{
  "activation": "geglu",
  "positions": "rope",
  "qk_norm": false,
  "extras": ["some layers without attention", "local attention windows", "gated attention", "exclusive self-attention", "value embeddings", "an embedding shortcut", "learned residual scales", "capped logits"],
  "init": "orth",
  "lr": 0.00464,
  "weight_decay": 0.019,
  "grad_clip": 1.0,
  "schedule": "wsd",
  "seq_len": 512
}
Each number is 128 + 24 x the weight over its row's rms, rounded and kept within 0 to 255. Layers, rows and columns count from 0. The size above them is the row's rms in percent of the matrix's.

# layer 8 MLP down (transposed), 1216x448, rms 0.0431, rows 1142-1145, columns 112-223
size [106  99 100  96]
[[122  77 102 124 130 163 141 154 175 137 165  92  95 159 121 178 114 113 108 139 120  89 118 206 156 124 110 155 109 114 139 129 107 107 141 114 160 183  93 129  96 147 142 143 128 178 138 130 129 142  88 153 127 157 117 105  85 143 159 167 104 144 152 165 134 120 176 118 174 160  74 169 160 145 131  96 148 157 161 117 129  97 127 157 124 118 119 127  94  99 144 145 144  90 131  82 123 155 128 151 142 165 126 131 147 101  96 134 160 134 107 152]
 [120 124 147 113 109 157 124 122  92 124 115 100 135 102 148 151 107 125 119 111 137 124 102 137 159 147 102 163 133 140 136 126 110 131 155  94 143 171 177 121  82 105 111 143 101  87 110  95 141 126 107 101 113 166 159 139 136 135 146 133 138  95 125 181 125  96 124 130  76 129 107 114 139 100 148 130 179 144 149  85 121  95 157 140 115 119 113 117 110  92 160 111 133 138 112 129 138 130 117 109  71  93 120 155 113 154 156 151 118 156 104 126]
 [101 134 167 114 126 156 112 130 155 137 128 130 108 157 140 127  98  86 118 133 134 147 162  88 141 124  97 139 101 109  84  98 132  56 126 142 135 129 118 142 152 148 130 136 127 135 135 100 113 186  92 135 158  95 137 174 147  97 146  98 148 153 124 110 134 115 151 122  85 130 128 127 126 154 145 138 112  92 159 149 100 155 108 141 108  88 121 140  73 143 124 127 161  50  98 101  87 162 137 157 151 126 114 172 103 134  88 126 146 151 126  74]
 [133 130 124 145 135  97  74 111 100 121 134 101  67 123 109 113 160 143 171 122 119 121  98 140 147 129 184 124 110 121 114 126 162 108 156 101 128 121 183 127 173 113 158 144 122 110 110 160 127 142 104  92 129 134  98 115 108 131 148 125 158 177 149 126 107 152  94 163 147 134 133 137 142 143 146 136 169 145 134 173 116 198 127 150 127 117 151 113 147 144 112  81  97 163 136 134  95 137 133 115 158 135 101 155 150 125 110  97 142 117 145 136]]
# layer 8 MLP gate, 1216x448, rms 0.0721, rows 1143-1146, columns 112-223
size [101 101  99 101]
[[113 124 122 150 135 112 174 109 138 109 164 108 129 134 140 122 112 130 117 154 157 135  86 140 125 164 141 100 123 126 146 128 132 119 112 144 153 147 136 146 138 181 117 156 117 120 129 112 154 126 146 129 142 120  61 114 153 106  99 126 173 101 129 137 150 122 154  93 170 154 112 116 119 103 145 128 112 130 131 141 115 178 144  99  88 172 121 118 138 131 119 134 134 109 189 154  65  53 133 145 152 128 112  93 114 103 124  96 140 140 149 191]
 [112 111 128 144 111 125 151 114 147 123 122 113 131 109 132 174 108 138 144 143 161 173 109 145 156 132 139 135 106 128  97 126 130 131 140  94 118 113 110 102 123 132 144 125 169 136 115  97 124 157  92 107 122 164 146 123  68 136 109 145 101 102 155 119 180 123 142 126 109 105 106 121  85 141 117 119  97 143 152 124 164 137 140 137 161  82  95 111 105  93 163  85 154 165 147 129  97 110 150 162 117 169 141 138 116 144 147 170 139 144 148 148]
 [161 135 121 118 121 114 122  94 133 106 117 120  92 126  94 170 115 110 161  97 152 128 136 132 151  76 103  92 136 129 144 100 142 134 145 123 119 145 126 164  84 118 123 103 184 130 111 161 180 194 167 140  92 119  94 117 103 106  81 114 129 153  94 146 127 133 134 116 136 161 135  87  92 121 133 122 129 115 139 109 126 149 120 127 152 147 125 105 172  99 133 136 108 106 134 146 105 227 119 116  88 114 150 143 110 142 113 130 155 113 138 140]
 [101 132 120 116 128 122 123  86 129 120 133 142 114 135 104 130 160 102 100 128  89 132 132 114 115 152 147 138  91 147  76  68 138 108 114 133 150 128 131 125 164 141 148 119 116 143 134 123 102 107 107 119 137 104 158 151 122 106 151 138 163 145 118 150 146  92 138 170 152  89 160 140 148 173  96 145  74 140 128 136 138 158 115 157 126 129 124 164 107 117 118 118 147 142 120 158 118 146 164  74 145 119 148 122 116 142 123 117 170 113 167 110]]
# layer 8 MLP up, 1216x448, rms 0.0776, rows 1143-1146, columns 112-223
size [ 98  99  96  99]
[[ 83  88 149 128 110 137 147 149  95 137 151 137 105  99 123 130  71 129 123  99 128 150 138  90 106 128 151 103 124  98 167 180 171 123 171 120 107 114 151  90 106  97 113  83 113 105 141 119 116 146  82 164 106 133 118 110 140 130 124 122 125  90  97 118 101  83 126 129 118 121 121 164  99 127 136 134 136 173 111 152  97 124 120 131 111 130 163  84 172 131 130 105 142 102 128 132  69 107 142 155 175 113  95 120 140 130 165  87 148  86 107 110]
 [100 139  85 147 138 112 171 114 164 127  97 126 113 151 122 187 148 125 110 148 137 130 119  99 116 126 148 132 166  91  64 173 104 124 143 129 111  73 120 126 133 128 147 115 121 163 154 167 125 133 124  98 122  95 130 134 124 118 154 136 123 152 131 132 140 130 108 144 140 146 162 118 171 166 100 128 127 171 143 123 118 116  86 121 137 169  86 127 113 144 119  79 147 135 149 156 113 125  99 163 131 126 115 167  99 133 146 166 126 119 177 124]
 [115 106 134 107  97 147 140 106 115 128 140 134 110 133 130  93  98 129 177  89 150 165 111  67 148 159 109 138 144 105 147 118 177 102 116 136 135 130 132  97 134 136 138 110 174 100 161 130 107 121  98 119 142 125 138 130 181  93 163 159 158 114 140 142 196 145 121 163  98  90 152  88 139 148 106  95 132  96 157 116 123 135 141  97 106 154  97 137 128  47 113 145 152 103 169 156  91 128 159 111 151 108 121 110 118  80 111 108 124 127 156 144]
 [106 126 132 141 141 101 121 116 129  72 116 139 120 118 111 126 119 159 117 157 141 140 100 115 117 147  90 174 142 119 133 122 155 112 107  79 150 170  57 158 173 148 124 144 128 160  99 141 152 109 119 134 113 116 112  99 146 134 117  93 126 136 123 130 104 161 105 134 118 136 128 144 113 129 116  88 130 137 139 123 146  92 163 167 127  97 102 118  99 160 113  95 117 122 136 125 142 120 123 109 111 142 112 112 137 125 149 124 182 122 121  93]]